Weights of a small GPT-style language model, trained from scratch on English Wikipedia.
Size: 9 layers, MLP 384 squared ReLU.
Training: a variant of Muon for these matrices, 159M tokens, 4853 steps.
Each number is 50 + 10 x the weight over its row's rms, rounded and kept within 0 to 99. Layers, rows and columns count from 0. The size before them is the row's rms in percent of the matrix's.

# layer 6 attention output (transposed), 128x96, rms 0.179, rows 7-40,71-103, columns 32-63
095:53 61 44 58 58 57 42 42 47 40 52 41 56 39 63 41 59 61 47 70 57 42 41 64 48 50 51 47 69 40 42 27
106:60 71 60 53 51 70 50 46 65 45 62 53 53 43 37 50 41 56 56 30 63 53 47 55 44 61 41 65 43 49 48 57
090:58 44 44 59 46 39 38 68 43 44 50 51 52 27 64 30 59 47 57 41 50 45 48 53 52 48 58 30 56 49 41 67
106:67 34 35 52 41 47 57 68 53 42 49 40 49 47 47 53 29 27 43 28 42 31 48 61 36 60 51 35 56 43 49 40
096:51 46 58 38 45 55 65 40 46 52 42 66 42 52 39 36 54 44 60 51 58 50 43 63 50 59 49 45 57 50 51 47
100:32 47 37 65 60 41 51 31 34 46 43 50 44 65 43 24 55 43 36 54 48 40 49 49 44 63 47 39 53 53 46 61
109:34 66 61 35 33 51 46 43 42 56 44 48 43 39 55 53 47 39 54 44 56 37 48 48 56 44 51 42 41 45 49 73
110:59 44 45 57 54 72 59 59 47 39 49 53 60 72 46 37 51 37 32 45 55 56 46 45 43 43 38 59 59 65 33 53
095:59 45 40 56 44 58 58 54 52 59 51 64 60 56 61 41 46 49 48 36 74 40 61 52 48 44 46 48 44 51 48 38
102:44 45 43 48 51 47 41 60 44 41 47 62 60 61 56 51 48 72 58 63 55 62 63 47 60 59 63 51 37 62 44 41
097:47 34 47 50 43 51 43 34 58 53 62 47 40 51 61 46 48 49 34 41 51 44 56 49 48 52 39 40 54 65 47 56
092:49 44 56 33 47 55 55 54 44 61 41 75 54 39 53 41 43 48 46 62 54 58 46 40 48 63 51 46 47 49 46 35
097:55 57 46 54 53 62 44 36 59 50 39 63 39 55 52 56 36 32 46 66 41 52 44 54 41 46 41 53 55 66 23 43
112:50 33 52 56 37 49 47 44 40 53 63 51 56 65 50 56 37 27 54 52 54 58 43 51 36 51 46 54 49 35 47 55
104:51 58 56 53 47 59 40 54 66 41 39 46 28 36 47 46 54 65 49 57 51 54 41 49 34 39 33 54 74 44 60 30
096:49 51 51 59 61 42 59 67 40 47 48 46 51 54 46 54 48 50 44 52 37 60 48 49 55 28 67 40 48 46 39 72
104:44 39 38 57 57 36 44 35 42 64 46 66 46 42 64 44 59 72 40 54 47 52 45 54 25 58 37 33 77 32 54 46
106:55 62 60 54 46 49 53 41 48 52 63 63 42 69 49 69 59 43 51 68 48 42 53 64 54 37 53 55 52 48 49 36
093:50 35 50 50 25 41 60 67 37 59 35 44 47 55 55 43 49 59 40 44 49 46 49 38 47 54 41 51 39 67 52 55
096:42 53 57 50 44 55 56 59 29 60 54 61 47 64 41 41 23 48 44 56 51 32 43 69 47 61 31 46 52 50 47 56
132:44 40 44 34 49 54 26 49 52 55 40 48 54 55 48 59 56 33 41 52 49 41 57 57 55 49 40 49 33 34 44 51
092:58 50 43 54 50 49 59 77 59 32 41 40 66 41 45 36 48 38 65 57 57 46 60 67 50 38 42 49 58 62 38 55
096:31 37 48 54 52 70 39 38 48 33 39 53 52 42 55 49 60 43 43 44 52 29 49 45 52 44 56 54 44 53 46 50
090:60 33 43 33 35 31 58 54 52 43 44 47 34 54 34 77 25 57 49 54 47 43 57 39 54 65 52 57 55 55 49 50
097:52 46 48 66 48 53 63 39 50 41 50 47 48 61 36 55 52 42 59 54 65 48 53 52 51 50 53 46 51 38 26 42
109:49 49 42 48 56 54 43 64 63 42 49 33 50 50 55 59 28 43 53 26 55 59 56 54 41 50 44 56 30 49 46 61
105:44 45 58 62 61 36 47 50 32 61 49 43 51 48 56 33 56 55 32 56 46 64 30 46 56 43 61 59 28 53 49 62
112:47 66 43 55 67 52 39 55 46 41 24 54 60 42 30 60 56 49 44 45 52 54 55 24 37 51 61 48 50 58 66 49
103:51 52 52 48 57 40 52 53 42 47 44 39 59 37 66 50 46 58 47 49 53 27 48 79 52 69 45 45 68 61 52 58
100:55 42 62 40 62 32 49 55 30 25 43 64 50 56 58 59 58 37 52 62 34 60 58 43 58 39 45 37 58 63 54 62
102:60 66 52 63 47 55 43 43 44 41 69 33 71 47 52 47 55 27 37 53 43 42 27 44 62 43 52 44 44 63 48 52
123:28 55 43 51 60 47 50 44 58 53 54 52 43 61 43 43 48 50 51 50 54 38 59 46 38 44 48 50 44 49 29 48
090:70 58 50 51 70 48 61 62 47 59 55 41 45 43 42 53 40 49 43 60 43 38 58 43 45 66 69 52 38 40 43 39
101:34 55 49 50 48 48 38 51 67 54 50 52 56 65 46 53 48 53 52 60 49 52 36 38 30 51 55 71 26 45 36 61
109:64 46 34 44 58 48 41 34 59 48 47 80 50 40 54 61 51 52 47 42 48 33 65 50 65 45 39 53 50 50 37 51
091:56 42 35 62 50 68 32 54 34 46 41 35 57 46 43 59 61 51 55 49 36 56 41 51 58 57 57 22 50 61 52 51
100:64 66 49 41 72 50 51 39 48 39 59 51 57 51 49 62 54 71 40 35 58 59 50 73 42 57 52 72 37 45 49 50
097:45 52 49 45 58 54 47 46 49 57 56 52 44 58 59 55 74 57 44 58 49 59 58 67 58 45 23 53 27 29 40 40
100:46 39 49 60 57 52 64 51 59 52 56 57 59 51 59 44 60 36 54 56 46 64 52 49 47 59 50 49 44 44 25 50
096:64 57 60 30 49 62 58 47 56 53 27 53 49 52 54 42 43 29 47 63 44 50 46 44 62 55 55 58 49 43 45 43
085:47 34 50 73 57 37 36 43 46 52 41 54 39 51 49 46 70 33 30 49 46 50 49 48 53 52 54 28 50 51 60 63
094:73 50 42 70 50 41 50 47 56 54 51 56 62 57 44 52 73 45 58 44 59 50 70 33 63 57 69 54 45 55 55 53
104:43 53 47 51 29 64 45 43 49 46 49 32 59 45 45 65 42 58 50 56 38 48 46 51 38 47 46 45 55 61 71 43
100:59 47 55 68 42 62 62 47 62 59 49 39 48 49 54 41 38 56 46 50 57 68 48 38 65 34 38 59 64 34 35 46
100:63 67 59 38 76 48 64 60 54 61 28 48 52 48 55 59 33 44 54 52 42 45 47 56 46 46 42 45 54 36 39 49
094:50 54 49 62 49 25 66 38 46 50 43 63 53 37 42 41 59 69 48 61 49 47 44 64 62 45 48 49 41 57 70 54
097:52 36 44 40 43 39 50 45 66 64 50 58 55 43 42 36 59 50 53 36 40 49 54 53 58 51 51 70 39 34 43 59
094:49 59 48 54 52 40 23 42 41 57 23 47 50 58 47 61 33 38 49 41 56 42 54 58 36 28 55 56 61 55 50 41
093:60 48 48 58 59 57 44 50 67 49 55 34 40 48 60 46 41 33 65 58 60 45 56 42 38 76 69 50 47 50 51 52
105:58 64 64 50 51 49 50 48 43 37 66 60 61 48 58 58 51 49 68 48 56 37 59 41 49 69 69 59 48 37 55 37
097:62 60 37 45 42 67 57 53 68 42 54 40 60 41 66 52 48 39 49 50 58 42 38 55 45 40 46 53 42 41 50 51
094:57 47 39 62 48 69 66 47 50 45 66 37 53 56 59 55 36 34 69 46 42 50 16 42 44 52 59 52 56 76 48 44
097:48 68 55 43 52 60 62 34 54 46 59 38 55 62 51 57 69 59 50 41 63 53 58 59 26 49 31 50 45 31 53 67
092:56 49 32 49 59 50 54 51 61 35 44 51 59 53 58 44 44 48 46 41 63 61 27 52 43 63 61 51 40 52 46 34
092:66 57 44 51 51 44 46 33 57 44 31 57 48 40 54 35 38 55 47 45 50 31 70 49 51 31 42 33 60 65 44 32
113:48 56 60 43 55 58 35 43 53 47 48 49 66 44 50 61 69 52 45 52 53 46 31 60 33 58 53 52 52 48 49 60
095:50 55 59 39 39 50 47 53 49 40 36 57 42 52 51 41 53 58 44 58 45 70 40 49 61 58 57 43 36 39 66 50
094:45 50 64 46 36 42 54 59 43 54 45 53 57 77 59 46 41 31 54 46 66 42 59 51 28 74 42 55 25 48 54 51
108:31 63 38 37 30 62 47 56 49 45 50 50 53 54 62 62 45 43 40 60 34 48 65 52 53 38 45 52 58 55 47 57
109:57 52 53 49 44 40 54 37 44 51 56 36 47 69 43 57 54 49 53 57 45 59 38 51 62 58 50 60 50 38 72 50
096:68 57 57 41 46 72 54 43 56 51 50 37 54 41 42 55 44 53 53 44 47 43 56 46 47 61 20 59 61 59 33 36
097:37 52 60 28 56 44 45 59 58 68 50 51 38 61 58 47 51 27 60 44 35 75 56 57 48 43 33 49 29 52 45 39
108:38 50 53 43 53 57 65 41 48 58 64 46 49 50 44 49 68 53 44 40 61 65 50 48 43 53 57 45 32 46 39 51
092:39 53 49 49 49 58 59 47 39 46 71 46 23 57 55 33 36 61 37 56 60 54 46 63 34 58 48 53 39 54 74 50
096:45 47 51 29 48 47 52 54 56 44 32 67 39 55 49 55 43 63 41 58 59 42 59 62 29 52 45 42 33 41 50 49
089:55 43 53 32 42 48 41 52 66 38 51 42 39 48 66 51 54 49 58 53 23 42 39 42 48 61 31 66 59 54 51 46
096:46 41 51 49 46 60 36 41 56 43 59 48 41 62 47 41 48 45 55 59 55 46 21 62 49 38 72 52 53 46 45 43
# layer 6 attention value, 64x96, rms 0.201, rows 8-40, columns 32-63
104:48 51 47 63 49 36 49 46 57 48 44 60 65 55 45 43 44 46 47 54 70 27 59 55 52 54 57 43 51 65 51 54
092:46 53 51 47 36 53 47 49 41 55 73 62 67 62 55 42 40 38 39 38 38 55 53 57 61 49 54 55 52 55 24 49
097:41 63 45 50 48 40 49 45 37 44 44 46 46 53 67 53 52 39 39 53 36 46 67 52 67 45 42 51 69 34 40 42
100:70 64 33 51 45 36 62 38 50 64 46 47 53 56 51 58 61 44 55 58 52 59 50 54 34 56 28 39 62 58 58 32
097:51 65 54 36 44 31 55 56 43 39 74 56 39 40 55 50 60 53 29 42 55 47 58 48 60 39 38 30 64 61 54 57
100:51 52 62 54 43 57 43 51 60 56 36 36 69 40 51 53 53 49 71 62 46 58 44 54 30 38 49 31 71 63 31 51
102:50 48 62 51 56 58 53 55 43 67 63 55 60 62 64 36 28 50 61 48 53 57 58 27 43 56 65 55 46 49 36 49
094:67 50 44 53 55 43 42 58 31 41 45 42 55 55 46 64 51 50 50 67 54 51 45 49 33 49 50 36 49 44 42 68
099:53 48 47 35 48 59 41 45 50 46 55 49 48 74 45 57 50 52 54 54 41 47 54 43 51 55 51 62 57 66 62 55
096:48 40 54 70 51 56 51 67 70 27 53 39 59 58 41 48 66 66 63 47 56 50 56 32 56 64 53 47 53 75 58 51
100:52 42 45 51 51 55 58 53 47 56 53 70 50 42 56 54 49 58 68 51 33 54 58 21 35 43 49 43 45 46 53 64
099:28 37 42 60 46 53 69 29 53 43 54 45 64 64 62 33 39 50 37 52 58 58 55 49 39 54 45 38 33 40 50 46
096:54 51 36 59 58 46 52 61 38 60 62 72 57 62 52 56 40 51 28 57 65 48 48 39 54 34 41 64 66 71 51 60
102:58 33 66 44 42 66 73 53 35 49 39 66 46 59 37 52 49 50 47 32 48 67 48 58 59 52 54 37 46 38 49 26
104:50 23 78 39 46 52 42 61 49 45 44 52 56 51 60 43 45 55 53 59 58 46 48 37 44 53 48 55 37 63 56 66
100:71 51 53 33 44 50 54 31 60 47 45 49 42 64 41 47 31 47 47 39 54 54 57 50 45 47 44 32 37 50 40 38
099:55 42 49 49 49 59 58 52 42 67 46 47 44 50 56 46 40 16 47 38 48 53 51 53 26 58 47 60 46 67 75 58
097:38 63 62 37 56 49 62 33 43 60 30 59 43 43 59 24 39 40 40 55 53 62 65 59 51 49 46 31 63 38 47 67
100:44 48 30 40 65 49 57 43 37 60 46 43 55 39 43 35 51 75 49 72 40 57 44 57 71 31 50 57 46 64 39 54
117:42 41 49 25 35 47 48 39 61 38 41 49 57 43 46 30 53 43 47 46 63 45 57 53 56 55 39 57 54 51 44 48
109:28 46 53 43 50 47 57 70 54 46 47 41 58 75 45 55 57 58 45 47 44 55 45 39 44 46 66 52 32 33 46 44
098:49 35 33 47 40 53 44 46 57 52 36 30 49 59 54 40 56 42 43 51 45 46 61 62 60 50 37 55 39 35 47 60
102:61 37 50 61 63 39 52 27 45 56 38 30 43 58 45 41 37 53 29 53 56 57 45 49 41 53 40 44 43 45 60 55
108:50 42 53 61 53 53 30 56 54 51 46 51 61 63 63 52 60 47 68 33 47 49 50 62 49 47 41 60 60 62 47 45
102:36 63 46 44 29 47 78 62 39 38 32 52 61 51 58 41 36 61 51 58 43 48 54 42 44 43 55 46 49 46 50 58
093:63 67 57 54 42 37 62 71 52 49 33 58 51 51 57 46 60 52 53 52 32 45 52 51 50 56 56 52 40 45 75 53
102:69 53 45 59 37 47 57 34 64 62 52 42 54 42 29 45 44 49 54 58 37 43 49 43 50 47 71 40 60 50 37 59
095:37 71 54 46 44 57 52 43 45 45 47 50 45 53 50 52 54 36 57 30 39 59 59 33 73 52 61 61 44 49 58 34
102:43 40 34 34 56 47 28 53 41 35 48 50 45 60 37 56 57 47 53 63 47 46 56 49 33 59 45 38 42 60 58 68
099:23 51 56 62 39 50 36 56 48 39 66 57 50 37 49 68 31 38 51 46 51 62 54 50 44 49 48 37 58 53 44 48
107:64 55 52 46 54 54 55 36 41 66 55 63 48 25 59 50 59 45 67 49 46 44 66 47 48 47 48 43 36 51 59 57
091:45 59 38 38 58 56 46 50 39 60 54 52 58 56 56 39 53 42 51 52 38 24 53 68 41 44 52 41 43 46 42 54
106:52 51 43 49 38 58 25 42 48 52 57 47 40 49 63 58 32 55 40 42 43 58 60 63 62 57 41 42 31 56 46 50